python train.py --hidden_size=128 --num_key_value_heads=1 --rope_theta=10000.0 --rope_fraction=1.0 --bias="none" --init_std_qkv=0.0461 --beta2=0.99 --max_seq_len=512 --doc_mask=true
Each number is 500 + 50 x the weight over its row's rms, rounded and kept within 0 to 999. Layers, rows and columns count from 0. Numbers have three digits each. The size before them is the row's rms in percent of the matrix's.

# up: layer 9 MLP up, 320x128, rms 0.152, rows 169-203, columns 0-127
# down: layer 9 MLP down (transposed), 320x128, rms 0.147, rows 169-203, columns 0-127
# gate: layer 9 MLP gate, 320x128, rms 0.163, rows 170-204, columns 0-127
up169 090:475485445394479412519435541507590459511581478486536498523515536516482435503565522453557401569489527477511500434473551589379478436624497436586528628522564565481565513535487463469461439518496563548458576487521524476440514424487541517437464479479502444465528534417508517488600477515424507452456546450511457525572426454496511480538465486546517478495492496587589540545523532380428513490543
down169 090:527445539466539494517515474531596511467497451517541477435465524546410591477510500586518555560569474507498404441528455457435496464471517601403449557484512492457457516571423508480479504456678521488462551538463501548517406500446554489529597515505526521482591438498391506449550470543503523510560450534572504498494416540428458440532481535462540587506489489541431522556511426445531442536393
gate170 099:442520535480466556479493481487574482498512512525495465515526517464471423533462512506529505602517439442529487422455526422470620429453403520533488438561444458590532514594495526519454585484561434482622447546532463445465581492522563484544461546420546504531564613533449495442456385437473575529528427543498521543434489537492531483414458503512398579464487423521477500521478486477523597539556
up170 097:443533471461532557520494419496532480454473421547432492459438484489471354424596431409451571548493464513497425489483567499477465507507548454502484548547466537471525552563565568442525483464482466476489471454489512568428599489502523495470500524452599511589441491505466548422546544527543411492577515491561426530548491504534443489373582514512540572480533517541532487443414487475414570423589
down170 099:430428477439449491558531443500470472495541533431530452404555477529455509536619492498557594478545394540564423547461475497512582495471517455534546546498570463407516497590469537580574457549496515481458568551497470532499469518460537525515531476505572404495449490442542557457582525512518541471544434510526501527477374479524557575397476586584547433467478510542442503523543476525391430446491
gate171 104:457449547421532528529565458513452353515550559486440445480462500496599417509530536460538458473577461486516421501483369576599560517489527484442532511497476485538514560493461554481483533544558541571529521491506449478526484546458453416480455533486416488527384537421566487433472563405520533593561510551501492478588527487618490397490462533539477496508557509479504506448482536573410445479502
up171 101:530427501553468483567556500495573377507515478498457494451487449508566479474434445607536465433485462538572608526552515524472386576506547537549516507584467514589491502461493402469456629508469462584504412556530477451449513514520497534510454595465558510482454399447481524543517469463426478536475483529490566543482459424441554561547531470494412468505432523558537450460554549464503548404459
down171 101:501518547510503477629558474545480554534517465460487493435542525475425532460463517474503454506505431581478492516485452439471499487364585396468518513520579526548523516449565560447414551503453516513442388481520543506482472548504482486551508590517471517427491434440521429596591549462406520426594438488458475522523545529526577567474483446465527521616504516516514525535461371533509430554440
gate172 099:515411504456537482484515551525377526453556512452536486470416542443472533498467581535541552504508569532546497556433495538433512525495492460503473453455468509525428468487493518553629511444543474574505540562505502547531480486381472511505496529565443560449477443555532502504534537489442609539491518540472540606482521516536587470436489428328545507424396507476501495502492432432428624541486
up172 089:468569560486465446582404517500434534471485504570469546481494560527445482478433488440476476537515512533468543471508504512563463418539511391527515517508435497541447478503526556488473534577547534452547567474457549457369478577622435439438505549432581433509441515453617545555495607466464540563499527535542562516484496397483416501581521460473397492603475522556469498425512488550504516479501
down172 093:505393518555433483514548535477504537501460507434570541537601458460531535417524523454478482453494472481477498559521603467441473489525620464464471372465492460518457538500477460504582456586464505505484457380533389548597498536412583483448494468534506592472498538529376539467574491530492512461545412471534533481468446580543515455397447524502569517458531473492551485561500538519553489584514
gate173 102:546532557448516535528534432497447474423551481530456415552431424435461545505464509573450525464592503411568467519499529563573535436517530378543462484454420516478468444426486580477486515521504482483427479548529490508571517549551503469561559528550516447542497463485490546448427503636477581546494513418496522502580599468593476459497464533542515424462497521501468570610456596558417504505528
up173 100:532587438532446421492503473508462583453486555621413420452527438473525474485567487518446511530522450469507544485521585469576504514460553504605476536513464516473441421500476524397545463513519532512455525467422535522431446607541405509466554625536555478522547489480439546519505514502474593495592509465474486481519520508507478508479456461385472390468526493456479514442602518457563484389564
down173 102:499454514434409457442538561454470510527514455541428524406462557436594505477499494464556572503503419523503581612502554477520437499449490504540517455477428575480518531504454548415434433507509605578504492474517482550458568600494441497493487472453536477449558513532561596485497575482555539486529537529608487463529496480455520468475530500390514478430541408520492365466564435494558590502441
gate174 095:535498567579517455553457571490506500471534451619526515512507405488507508551479519512579459530490524494533582446510466409491437475464477487518442443392516464514467470405476533558480496558544522459597495521606488460474489439540482541560430536459477473521410433511473408543527431536490501442544519495557607541600523443462582470610440487487504498532526459489427452570448585418457528426578
up174 094:598488438372589546453480513507472439520476476503478532462453556533448550508439476553521484517506471415524513464488419466465430544520412495553512509568515539548455512494514561534409481507458519550497540496451544428434514485525482528599410466530427479519511466574602481448507607512502507521350506557602476549485584457484479475504549611614488512610445535455467475446541454509509480508471
down174 095:454457515535428491565426565571486469528472468569465491616444517435446458430485498513531636573612454457452520460567610465562521594473523481462534522476461483470584493492499439528550527510504529434560521511492526487391529537429472652513557500456525411412516484533493535550437552508518505435509540544444516526479456499455519479513506420484497483479458481489478515450407424608511552526446
gate175 104:537535508414520567444506494477424471453464574406496530473534490534474475494523491524403518497557483427588462501462490523543559500531512494549573560399448573568441423612537495436534496545457468597481454528523562566605476554437513453457455532486463513477519474513529490472507414439484469436588512437490494554464453404528487492540475562573458479551534430553392529574430451493502472633507
up175 101:495603505502478506524480514510588592521502416491535442579564538436522509473436440509577534417485485498481511466533463422567519488460534505648510483427445429436503522370500448547479461488500556515572398587513446555455496464530540600586535443520398548553556576471545498514546535569392492494440481571499436534480481530474483527549486439400429570482514477529497472468500528501495473486514
down175 098:495455561513430519488611590497507531531488450427499514519529417544499552553552491517535559438523527455603481482553521417530535553483487523503602545522519563401545489434471475489472547472476492471474606564461502510597467498403433557577489446548487544569472539545481509486554542432497455424501539432456380478422415480551596503532443493483499399537426451538522447492428418514454517451508
gate176 097:491454533499416598470500490559480491480542428465550531471497493441500610533604446468433504479591595481482492474426499489477473438526528521489520366483550499464519533472597544370522521524529504578473537466470444534521546459355476527531507429423472478437463487433441411486502454477466617560499455561506491444507425455540525527495516533560517545542509495426598531498597548449510553511474
up176 090:460568517535516573484455525506405470545469510487458516550578527447445499358494490474466494481474468494468527465496450523528465529392524575417441438506552543552526442505528460477548509538559605536508502531464449578465556461469456647466603504488495556482422463418478575471504416548568535508533514555429527424506523649508596529504522424510558498440520482476553431439494446444523499486505
down176 094:437387421462512466526487433451552576460459512510466503549498433541509526495510512462520543550356537466540492600532587511474418542424510495558545533462440520480440531506624436525489473447530406378498454406470542483505527494536537522455506473522572562572468555521504551483570500551502508497489587441466582591488570462416474428560500483540510509555390486493541564499443554489475447499513
gate177 100:536472463441547562505398471480505497540565388615553421475502506452525481538456483402420463527559599537453429426535549488551478477537473500430479442544555537489547532487459564476484522487590514424502534484400540566570503477470467504460554474476529452484504486484512532479487454437576522425538513536521392488493440588556502507557387537594498543441619454539516467555452511498405490550478
up177 099:559505507535518428484550533466532546503453497523502562547365477454532461498423454529485549480499439490549569517516543462516507592458608539487475493512502479437440498528491454609562490542537554470524405543476572520500603456457565553576408539566423504510559437517477582520540476496532494516475480521589493587527553496428487409457511457537618466462414486461489412471399584427507535482459
down177 098:567487520430502528520513504591504568597504474460459513447486447411506561482471497420450459473561543513534435489546466541522523480527504390499477444536514555474420695477464496519436489491490557484417523490492543508512446514536546490553514525534506448536595445489518518465419486510411570548492534519557442430525419504529440526452463528569544473460547454569493428495513331562475518604516
gate178 096:556546492549511507460455490572455481494535431622534473470424495531440478516503468524438477583488484550498462440448495431542597469479471479451473457435500460540574444512489542454509504539594455552512432481472553383578501439465465492450535471443520463520430519534549540501542387511592560453519570571518556487542482480515502398606566475565552550551479535534413539413475588498468605445465
up178 100:497533504573470495440611560479523455493457522471638500474434565478477420491470497474565555539490516513441548529521495473485541481500522535439504468507585417510626453470559469469499538604462451534542342508505447419546523511445556521496512477481539486509509530489524514463491481527599555448417442474446520443555429527445530448488479548535543581477578433473482519355416589477487566499521
down178 096:426547447552407518437547482462535517492506496475481519466495461489566485529517496545545452474332506468532483538612554463475417549499544435498424575490522545440509576546509389470572487565448423492436532525496373547526464484580487450544481459520478608543505590473555521518478455494501505497542464397500421521552441526527505547444545533594544465532577468528606432455514540482522539518526
gate179 099:610483529498485518519502483477486443505512542497519533511570553364547605534446603530416409440537500423463493492439489530481518483530462522540442459518552475510452547475407561461408483556558557504485501510510564410482471440495562515507475466564549515521410499468462585484548496519488505409464497475617552480443580474456589558561399515535498461565550481491513502478486556396493480635491
up179 091:515487469500531508497513441533499499501632466485468501528406469396575443463467509439415483469450551414584501532525469575508489462414462531550517545585513486441506617497444455463488516489456482418519556465574442458515458536515466510432396506577525557512561541509540532559565584386465511459484543505427566373505458493526562487467407484574496463552464389483506531550457480489509454486548
down179 094:513569542418495492489420505548533469516438470536504549532402535534549417490434505564567481396524467536454411508493539543464511580534455383494471419464549444548482525619467516483530536489460449440595517458417506483468492571444520474441544510582491412380519527470556517516525415535429502544579570563466506483429488541525492482491535447463546545458525466600566524472449562443542529565531
gate180 096:585474576476545466525467465547469535487525492544462416489509517510599522525490483488426561495539527530523583504466494498391457459602565508571393507439504470515536459566530553438550477481482503486467466511589461463480398434507495534489557400572482438538463523483470470447486517534481510494527390594513516572513533448597497477649456485414469533507487460527451412487460616493394521447461
up180 092:503466581580509497502440519537509473557435583513459531391534636502549431449538526484515518491445497516407546526523468545554558537446565513575544520501423433527435586535426522548531437508462499456562465529536535509504528490509527458509608523515435472489455535477437592483485608506588465450542441487498558545545508416397525544468463509462489415547406504590485493490374479475509454553470
down180 094:545464575483456514587459550513526497547496513512453519553515464539600430445417517485492466575538487470408508517501434517487470515501505559448529574466542498496487501601551546435479481530518632519504481470512463463467540431496501569478481509442560457497398527438517516445473513545476480468531462427476503608543500427613421589461499579510575483480531445416569521494452347621541435497478
gate181 101:487391509594473535448515391435438503389474475478469500494468497518483463501551536479491592503711487526521490543508497488521489418474551349467480509556440506461436528406555460460573537484468556499502517464474466471532514557530587463600546528462488447475523462397501515416491453442510516557480501545591458520493514512492530459463478562408552552488544491538556560518473544502456486544452
up181 109:513503615477431518520370524550460575583548553414536558564509561493622469502500566472535542417532538476418539562505567563452508509514533410505544610506553440468387452418531539419444509574457487517510438525451527491411508512499500538497471537499486466478494454460575447529443513502488474533442543514523486556576381527516476507463544463445446477437559544542515485447429528413543513474506
down181 107:467535576535489408435479533514412501534462532561463480576385484477481535491592557428412532518574560504546502534510519544526390502462481574539527477566506410545438593554505395464551445509525419482467460516563508487547439459438518470479581496653566449450492414516568515457476476496583464542529431514555559511568475462483493513452445514495517471455517513516526512564475476390541478492563
gate182 102:472437536586505473621522455540470561542607442495446374412583581550509512566497443533407533476484494528600557425456455470556502416479470529562539479474496394497466467447460532473566612518534519436470509483525504427569440519512477585515549481559478431487587478518549529510427459495570507443589449513498470556535465540473481475493430494570459523488541477452452546591496550493493508547477
up182 103:454486466496508498534448516542630423467478472540570545463523511418518497421574427505509556511503555524473497403508447462349456517463454488474434418605571562501533471510460509482537453517488514534513447543567462429552621519527442397479444533480494430552521526522446551452543555475511507507489457512497444496495494439559457455548424551525511637419559543430497522572570479549488553506561
down182 102:504446503530429501466540431429550511554356539519506438479453459514480556461479452441431504483613427532499493496521529499480509504589467450480529506509464515537540499563579471468544562538501477567508605521401453551580472498506544480493449449489634432503493408517586461581424524550413533572442482442541534472447488551485580522502473539503450503439591522562502447479562457439484581591491
gate183 095:528474537444475494523465525466458497411500520432569568501505516504512448569484545505482536524532540520483567518405527595494562450433345462473534498479495500599485432469528453438525492568464520523628411525469501438493507500510537466453522461481532521540462536542475538531555459428485525490506395506456522534480564626621496386481438399456495509503454646519488573528470483453476472566464
up183 096:468521416477486468493468494467499463601457460551518508526505524458516539429494509422535467484512445528466519395551530535413400445518608501480641516427479560456593546545477514432445489495381505546440461504532498525494531506517533500562408609548398496544522505414469519563562593576488492572537563424542521579522552516494474520537542484558454520561567500487460448529426531472493478412528
down183 102:433406525419493501502530432536514495548458594549496519443534512489489538486486469573468464542415416491469529395600590463442434512523531451555541485536514464444518484505505465405572532558572497452479454503515574486549501473508488543561521507391428648593525499502482446507418486474470531449499450440551449563574556563491431498506533478438582573503541471535471527534446517519403600521485
gate184 093:554469443469526684515505527564588413522589502504558442478480448495503529541517428506418410536510487540536664440427552462497458444491416488458579492462457589496548461547421506580530521561456486510511562486569424473494529521548512504503461555484494480486434444536503408470552529498447480529489490497524525483451412550460594451526435475574466523589560520490446480540503497495456526448477
up184 098:502473468527448553443525460510570521479527432446546535536483499467513468454509522427472500536501486506585450389498555524570528602475438590621541462452499399593474565483478550467576487507423476577489522475535420613523503421447460562481440424582490578555553546446468553638485474499471444449539494490396460503506508480513427509495496538476517412452478555467437553461487534542513436494505
down184 100:479603469571451528568414493453537560417505449520486523444517573513412426490532541437520512491437481555406497492526509485556506521460438574523478406466533528520451468518485520524532452474498632521528471514532554563506472433408525554531437492487417464535549580387523453565437438419438541449473509421456483492461526467524579486451502514457560559553506561519553544607473532503515626484442
gate185 104:604365558479477498514500513518566394537502433438480387464421511486641614502547409499535446494540571465484480523503462543521531524631534487469472533536507541524474483547441543427507576615542538508379414559519461504517494534479502456509484519492471401553468486529498545462394504539509503541522491553544441552513535478527483426481428457516407497548462459439501527478490489551478480518521
up185 106:471530524508510444407468492549472486470488488575475474573386486583473436493413530375497514609480472553540466548444471410474582439441403514489526541553470509492443509409531462506432526521536422393486496455489549528500572528557577600538507498424556435557561466511539475367517491370458524479475530494595518483520554499549508542454462516527500481509461577466516517485486509504555551558528
down185 103:512469424472474474450451476517525407471539423552457594472531501496481531500537483498557539597503515478510475519520463483512456478487444505467460520499468553425457514523519394446551476536466453539562488448545560344488553521428499539494492482506643507433398622518476449471459423498584521495514443457494562585644587440483459594523471540517526508559446577450546457486516522536526554534477
gate186 105:572550513519491509469484521590515398514542509430477434413503481485570448460536509491523522582539443522613419466562612474488490374425446466466494413379530511514434569522467509507535555487500492507627506500574480552564403554450590400481543539562508479484497487463516473440444532542558579443497494546496472447554474442477570485447390578546490506500482485525516497556501517497464507513459
up186 104:514495544491414515436456481478469492519489436496453533539573466496431467542496498474492415522539419444500513506445466556501476447531461461543496500520496494463507554420592567481572519625338493419486553513464477507419432574520487531505527613492529490468547425525556500466501480510456338536497533431507441455466520579533474493486621441561513575529472439509588564498612525478544489496508
down186 105:550534467478512508545463449536524538422483365448524515463511510482516531480504515491501453508490478473463485491548519516473580535585475525481546547494596454513479428347524460449517585565422531465489412489468431484505553456500625512511522535481473456568511504516442447490549570541446521484486439513567508473448546507516575485556387524427532497542399476576611489405556528442504650465532
gate187 100:601419517491433537381514411445522444445573515494547529486497562495482544445421368558502546487504554485472447532446448495583561437545514519467506522471533441498519537503431494447572543536498467531399401546417588516463417541496565433492541613522434452433511524575487497531553434430488413466563434505493528513492592438556552460528482504496491527529525487447501506467521493575473575532502
up187 099:428430525491476494471559542538469502523454547496462537479512447552473521504506508553490478511467512485497571545462545550495389483520602561549542534458543480598523529505538671531431399414453554482483533421470535507488479560482541522457447485532509539528477473452491513462525414484383467505539652608590470472495579489467431464564564529469528437554514417576441499435469497527474430467517
down187 100:474427570510518448579507536559472499531534611528565466545457564480477444522508527484441487606463401434529524470455450530518468538442498524603516474440398473413405527475595559542405532454508516437486520530515490478495524517609569442542508497502581505404467458450452496451504509530518468550505548624470471486500436503512537470496570438495501403453504543444472566445514582486467381531539
gate188 107:461508580516566469514583390585495511441478467573451503474439509502554487522573450529566614586625532489517487510458443518521450456563508441574503486509501453500481514521430512520520458476510585514536479528529480555450488549498473490452485536407529419528462444517340442535385504476478473466487582574496495501439544440552480472476522457472421457559372491600424544468496487471513558528491
up188 105:533554448537509488468553478493579508469448458434580535533510515505437534411553497488533501494522466419549491566560434551455588524555591534529475477448520444519497484524501454438462538524551501496482489518467488409512514538503429456555466638498435437497507560604468516452439490483557506558490505411476626465535593452501397490585465505570459553482444431445566542655511453531510499433522
down188 107:515481468594585504519472420530535486455547475459534591549521493370502469443453511514503495482469506522524504512516457482549489569523485564488452476470415478473511532517482425575459433458531537441510555457472501493523545606525461518400542488466388428542448496516478405475493468455548507448592485534523541539493544507479480497505557455576463553599392423461502476548506495501558675452633
gate189 094:513528575567430544512549469517469497459480541567539545435427546461491498539533521523426471522510477528434520518515499444444486517509515542544410431489557452520496406537531532526544569520421447460518478465580468492500506580551506506460487515565497443588566466443483531430520492444465610390549559492490459486414423490459542499484407532514555515516444407537518574466404476511392503687499
up189 100:539521573549604495427492468477465574537513546531469447497427485532476517472463370543499436512508519542490493580584599530437450530531496477485503521476523484467513479484512623423461545491444508548515538608489428543472328493520398505410505494455461505624499501505509540429509426511527459463435470537492458514567448524474469398542485503547478475514451449504517546521609502507416565446456
down189 099:509525513495427535526441455464551523554495522445498447510551522455531476492515511522516459470433542526608447497543514488448466500462435470465505549523570546470571539425509524457507547558491457378529432561520475536615523498590528479506411522566416550599475526528521430558378507487451549574555390412525476458589520546578510455443519590541456505457539449502513453570470481457505363513474
gate190 096:462463457502518521407468499546524473472532638398403489553529453481560582468438618521507505500530551474557410460414474494378543433528508527551516488474484538538483586472408432589482434571566579470493480466595462492464467454474510579566420450578509542437413530555516466442503503488469509466555514487503571486433525491495501458501489607423506529520539524464534448483501568486450535470485
up190 092:572494471561414440555481529466592482484585472442470549504538527464456555461493539489421539478488494441478544466543604569447379496487502495474474439516533519513505562569508513455485476468570566516489452499555569495503519521484445557455405444561476472479551573411493538454424456506496480596531552543447503514611491441474519603571525520506522484367473510366490564416502493518575584491520
down190 095:470446473482493494465565455439445443482482498532497433469548517486435444550569520562525616416554521529558563529591411521477534539417560413436504483512511544560392487517490487501558431558538416486441474528439465375554557503467507468576568497442530493428473593444464533575560463485435545527545565504432528532539506578501510457459564523497430467535553438534470455540464586563468476552449
gate191 099:556426519474529474427523483625502436511428519447451421444507556455474490530419350466502557637503416516532510551499424599552459485457506475485446484502560501597478478455508488422557572502499486496510496538558494547556472496524504504503531533488550489493534554519490447410495395504443528466561541601477588566510471476580517464475354566485440499443503517502450572578490481488470520519493
up191 102:521485549525535539370561452454419561529450482491551493498526531433403458554483545578526447418508391567435461507457484540537497537524406458470477465461543521378500430425537484476542430539432428603534515478548492511586465546486515496537557476501459465527483511573531495517556480550499541478370567430515524429449460500463509496481500481578590545482514519554491374518532470440515489590541
down191 102:502411497491560500536523560435444499488501429504482555433506534405490514522499393495533530509664466544521451403460459468600552463566510528515523538536602467570375471542488518539510509434448493613435429535504492593501454518454501531485449548415386521432528509546553503571585563483413470449444556511479559463473471505475515448514539504488486442476431515484536460521562520497536496572463
gate192 102:464510514441523570495342467482535502518523458544530433421556382488476406487527526447512492509557545490561558460539465490472602496490448431490535504485630507517486593520481527461399562511489505558551408443455433460525413395465542493523617481466516490482416494521547602419510497558561442565429609511532552518477508504527517492498537466533485432537535538540508432523532527485510507449464
up192 106:519433495566466538434474562428506466554571466493620471577452533519461440490499427475526593515504602494525569431481406492455522481469495458478423589583506528543495515493408465476493574500568509598489458522522556518400393471533460449542536514522490535421595431497490456457581479541521489542537544457546505464577488357523463477556500494486465419484561541532525509538474530413442495433516
down192 101:493506397528506572550475521464470466545474525501455493551478525502577574506434422557469372519494505482490539465517539465422472434500520547427511516536490483547502484496481468433597564574435552520521445510526474612422423501543462564483485532409487478519571490468631553574479571537434499557477491544390537534429497428424613528436500477509453556431486510562553515413441426502535478524523
gate193 099:556505481540495531495478549526475491510624548527573422516428454365386446490512563383432452504558516578476471486474439509499500571539536411553481516434501446445524473504518422444476517567500532469433529558456508513516444430480470517432446448544563510552524537511456528545498473425522471510553515562472494459515461553632553466516444436595488533495535487571440528511405553464438531451606
up193 100:463603451541565555451536472497563469513493404510468447580495515559479495527657554568476444550483412470533525490567517553443489573521473562515479480461508497426446468571444429481502459436522474503479458464507454532555523528522509480510413512536495543582469522434489484409394573529583603467451555512540494510529576497512508455560567521561436440429530543379476516456599499570495444513501
down193 101:500479544468475477499528486468477499489509380479560557528503533472537456649455578449488420542482514422520509447503504517491550506499552571582493558506561508480457459515475504488501503515495605587548539598428469533424497598386606576550497459483359426428466516519448516450484529468547578529446426568559516438462510529458498511409476464494477464500509574521432510484512567520602450509497
gate194 100:479523472534447502515484407436547495484470558504577462354573462518584523488468499499488533631521508459524518434481517477531453528512477431529572521456432595464555468488474553445441453510521494499509500438575434435510488561534646533464577582480514478463455492482561481429555439500418545565536480527565441545514523559513548460577445425549521603602477474523436447538457530511450448544468
up194 105:487580531538447554491506511437559511488578538466542495363577507507474551577458509597482427568458451536511582474480543515539467510535460491405513463455455537493515436534472470571546503510500542422557539572488481417469441472551564500511500498474482563484439480472469480520508486598496565389471605566481481559647595494547491438523533482528492418465433380522436491518525548472433467550527
down194 095:578411520484420516508540488524473534543519492394479432531532487411440538430487536485496470614407419411501505507458479565457513459534569419446451573487460523540434543532461527502560549514558513512548528502561514410516458517500458499517514425481489462462453453532581469426510486547525551529553514547532546580579527464444535379578451580509513470466446467536516664452423568484465520501525
gate195 102:562501478557525478493447474451481448448558487556417309519390462452609437603428483533494458475535491537514491506475441471606535458561476466389526457503571453501370524508475494513484572526491552508494506554524518445495527487472548506506588529494437492481483484434512538510464481496474502571572522540481506423569488596480536590482446442461476517537474524489555551461465605488487593515429
up195 100:452507473549545457521540477498430486439438468480510570501528543489507469523598445519562538481519443475483530497440404465515498560502462493524534522536452527436429501539560498525467464525522379552481451556668466637417477476512542476534436510457489466544465475420438393546512461541525599507469484442441406538564513445531473574533430549583478499417492517480435536446495578617503501494486
down195 097:511462534447494507544427494634506513547455470520595347560488389466482542491532512514524512452429497522499507514531395523422477472498482495503525534536505553456501491460466617488488525523515609473508510513566498548560481438502435400562415536486483519466480472534482433442551480438499443447492467573544443573446568491510499604558436457442521523454528529495333501520599531539523536511520
gate196 098:589528484547477463561481448531489493501455575461498420468534395466491598481455527508549533511587523510514539423420546406481473462439431488459480497531505456509448473566470588545548505506535553512460446442558495524520498454445553553568578596545548476514479496565346589535509484569537503564473492459456463509463601496471511455613426456435458547490486570517538489508450468395440455575483
up196 105:551553447421563471390428610500515492551425461445498439520486537551529519594456521492432568468540578462533494482512415452490521395567432509559415484509545490494468541495491628462483467504481528546493554521604453516508402475478547521536442415434521473589469492525514480491480537521559459566522479558575398541489510433508536609528608410407490551479496528507495527509454472512514473513490
down196 109:630452522438445575508437526482536467438518488508526412514486493551525516520502477453457557579330477563493475599597486431500545446564451562465458612627470544455558558529485507523460530507515523372523521486572464562469508521531478510540479453474511414475463546437521495453529503462494499468561521420550432544438496456554520592453463542497482575470464489508414516464546477510553485434522
gate197 104:443519558470610535564468448412557474457396433544564467431496433468528484531422553530445537556550490468473443493408457566489476389544538436562537517467524505509458566555477455556507464511437526547452450511556440524572402552467491594494535566494438521488384496539461534540516493481542494596546564563460545501445564593503473473458476450410530606516452503483486468447494495491542534568471
up197 105:519431526469540519521582487460532456424515422566578463533426395391521571507475550552575496478516440509460452476549542511488462599511570509484505537432528468500495571467482393577466500570431432509450509455558435497509453600591473507473529488557615457527449587497468511475439460491343491573463592561529518551528527490513535460567467470532472531515484526513541462466430431477536464480491
down197 103:454496460491524463564481466459564488458527470444537559539645465486500449411535480552454518529499599505541442486399432548529536498517449504538485469569423492469517573527530456465429479577573403348561498463452537499504467578507443475480562509527506466587419546568509413566467528385461467527501488549516522542535530532428478581522500539518521438527405435522570510488548478436544468542545
gate198 100:594461505493504488517523431509507543491540575523485491502483533482482516533387534427499485512508524485551512397467536522479446598479489488558461522504486485406446483547383516573513444394553479475416525533442524540480583526436447546519416599506496488446539469476494533521473516508471469511466543618588515495464589510567536430495550418500415560433500535594490521513544555386397598437508
up198 096:483527471460543530483492406402519542480536512501458486455511578510440435530602475522536517473549497536510387479486600534477552581500498451491505532402408475542479482479388538459548430429470513518525458515470511573522561625469508425553519535560417509536513654500508407513523490553557475546493583521459553487503463537495486435534503542472567455517554484537621406436523482488504437433477
down198 098:492436535485489510488534508488681377477457508480488498588505476508472573507539567521464516519450508458563463442457513577495521507423389508491485477430522507496537495465501544513468452480483568478382420457608526510473602466587551452484493510570533537529551537472476474439469468505541519580501465539500589403539436422607493446472476517540444444525528519463559457436560438438526590554501
gate199 112:483521493455577516460510486547470455427543485536535468502448571453486474549371533529400492458487460548523489415428468448426518494477481442495646456463520559535465489550461478583495480515546484506557527518594439551535447492467583597586578558513424496555493493498392528424491504536433603481432562542563521533515573538537591450473492495461579483519444508545442520457474557420473498530437
up199 104:511501572460537548422538455421409602476524566509496496486472483517477480464458592454512482491482517539486461552418498452470437583484455481394604506530575639486426578503549579501527505438529508483533467513469441518570479648456455493488414551439550519498523477602486492427526575462543586470527482564481497388523457499486457415500519521544447521458563474480494431577441504532514471505505
down199 104:516471505598556514529505502433549533508562516450529587445487490566415504459487479563538527517524493483507452470558520437532534639439488457472567500520522541549429528419366468437581418518542523517520432535512510425451432549520479477504474521502431455498486528524456441490533487428504420603426527450460492511558459430560436524533565519600409505426453574519532506474445548591453562508408
gate200 104:592475460410522596512478510544528519513548576481496477554546521457636579501449475459502452536494529447600489366465461460397422511446435521546468442445468506511473548442501505531558572483419492529508408496557494472554512487406588528424390450552458523544461528537497499476358434522455539518470508510586456448474502512529500477487482522551449551461517564454546498538443461516538487580523
up200 104:547474405453482518497534461599474488558530578596536509458434492544567437547564524528417573559465596511513540485519529425475492564512523556483511384539426409429542357542500548561476478381571497478491545447428452464533564524464466533570542493534376488513535510449561525555526542512493508486510430432517465559542494479419506483498459516475562560492513594566507590526487520523494499520502
down200 108:510494480508536521490476477520438569561571524497545496463566506544491548536335448505569543491630502471510532483441479506601393535498531495499564478515450569461370457510468530492599524500497549517497481457536539432459476474535498493602500521459551481485519570575469574457446526515528489431477566551436530461465512467441408572411522492513428498455511572413560551479520398499507427484400
gate201 106:421509563466500545493502533499480545392540535507416486507427448524445488458440448543545585538576507470534597521524474506608473399497510477541506395415378492439442420503476536586451588535517544560562490470454502463492441543450478507542585529549516505497565581550409513502484423473481497472507485452463569437537528473523474485515481522482556566493511467502455488373477559571531546624492
up201 103:590515460520466513522446516477507534420433447627525475549453491410404451491438443489520492530516550518494505512580515551443452625505535461455479534487494460531501440526477487512422508523447467491460478467473549454541421534549435532641513497398544467475502465519484659522563355473510495442499516462506454475465553586507499516470529487451568481625468501556589518476490435551548476482479
down201 101:588521546589542427483483585583448476539424488498497474562539514413491520519470504569454545488473518424502434545477502535485399544579543535434473342467428471547504425515513470466535456477530440480498601508463541333508492520475502510538539574500518532437497460520463416460528460535520425517536500466455562522508490554435513552452480486507558533508442533428595578511543470587535397493520
gate202 092:432472479422502602470504404432499448389391533488518566426450536464473505461566504448514579582487556450524470490460490521465382430478463531458390560527598565510493579462516465466555559576527499531465479512510442562602478485449497500593480430530530535488475427516573502567446508518485541523490538449554450476571566511510495455532390547482438500554567553508543543470450467459486465562492
up202 099:557490536528517476423525545580426608466498484481565543450471537466463530521520457504469445502502465511505471508368499497373430531559488518466423491535466479513513468403555446537493411397421466469530537479444466596487505432611461574509549423581558510518513485578463566459559462599446582444539514494520453426503531544475594460485440539454429514432524450556556535441506513514510502537484
down202 099:555461496518414550482525488452443562428576480528467545515477457481447540536533464493523519493418410514502485512420489647551545484461526573546541437490549547524581504502521548497594452527566468507500455481502498603463474618357455545452546559460533600448497448461529453550483588472493486511511571536465572509492487528460486544449524528395506533418429433496385515524467454446492545474440
gate203 099:630462555627498504467567389494479516485487435413620567535523555436512558544460541495514496547536541468484571478505531535441499429531416510507556440497549407517565474516473447505513491476503471449606418462529522538504617406512524393435502511546456461506500523483470469508573424539457541468463480505521485571503465510511530434476525575589503544541465470502413510537531448440415519550424
up203 101:439535452468509514533522527496526427550516540495605442485470524529469525450563472389489526505464387515562466444630539477518534529452458522507620439482581472423565526501489469512544580519514454459471538464505374556526546554470496518434496539523453577514538446548599503476432455499469465612540570534502519532505492588536419439490614489585423522492535440434469537486517503442494459475573
down203 101:581490560455554456528550503464560485500449456510611516509471497521428545488425475438573502453368465497554421553545485512492492481531525476519553533491445565504527423513592502499493487500495459464491576553416503520536498489482529550533463511629383567608524579568470525493465473505478482521421564612468507490389486581464523444451520503474507558467438421541423533422471532502517379472512
gate204 103:572488574555449509439400424490524434407478543449460596530443457423469491549495500501431480533564564457522613509460523493508542473426583505584448593461515489493497491506474480442477531585499479594449442521484486564490574539480569530517526560459473445481519417474505394451524472435514559506471466459417488463601591539503490478543477517545391587536471546512450471465518623472476538517498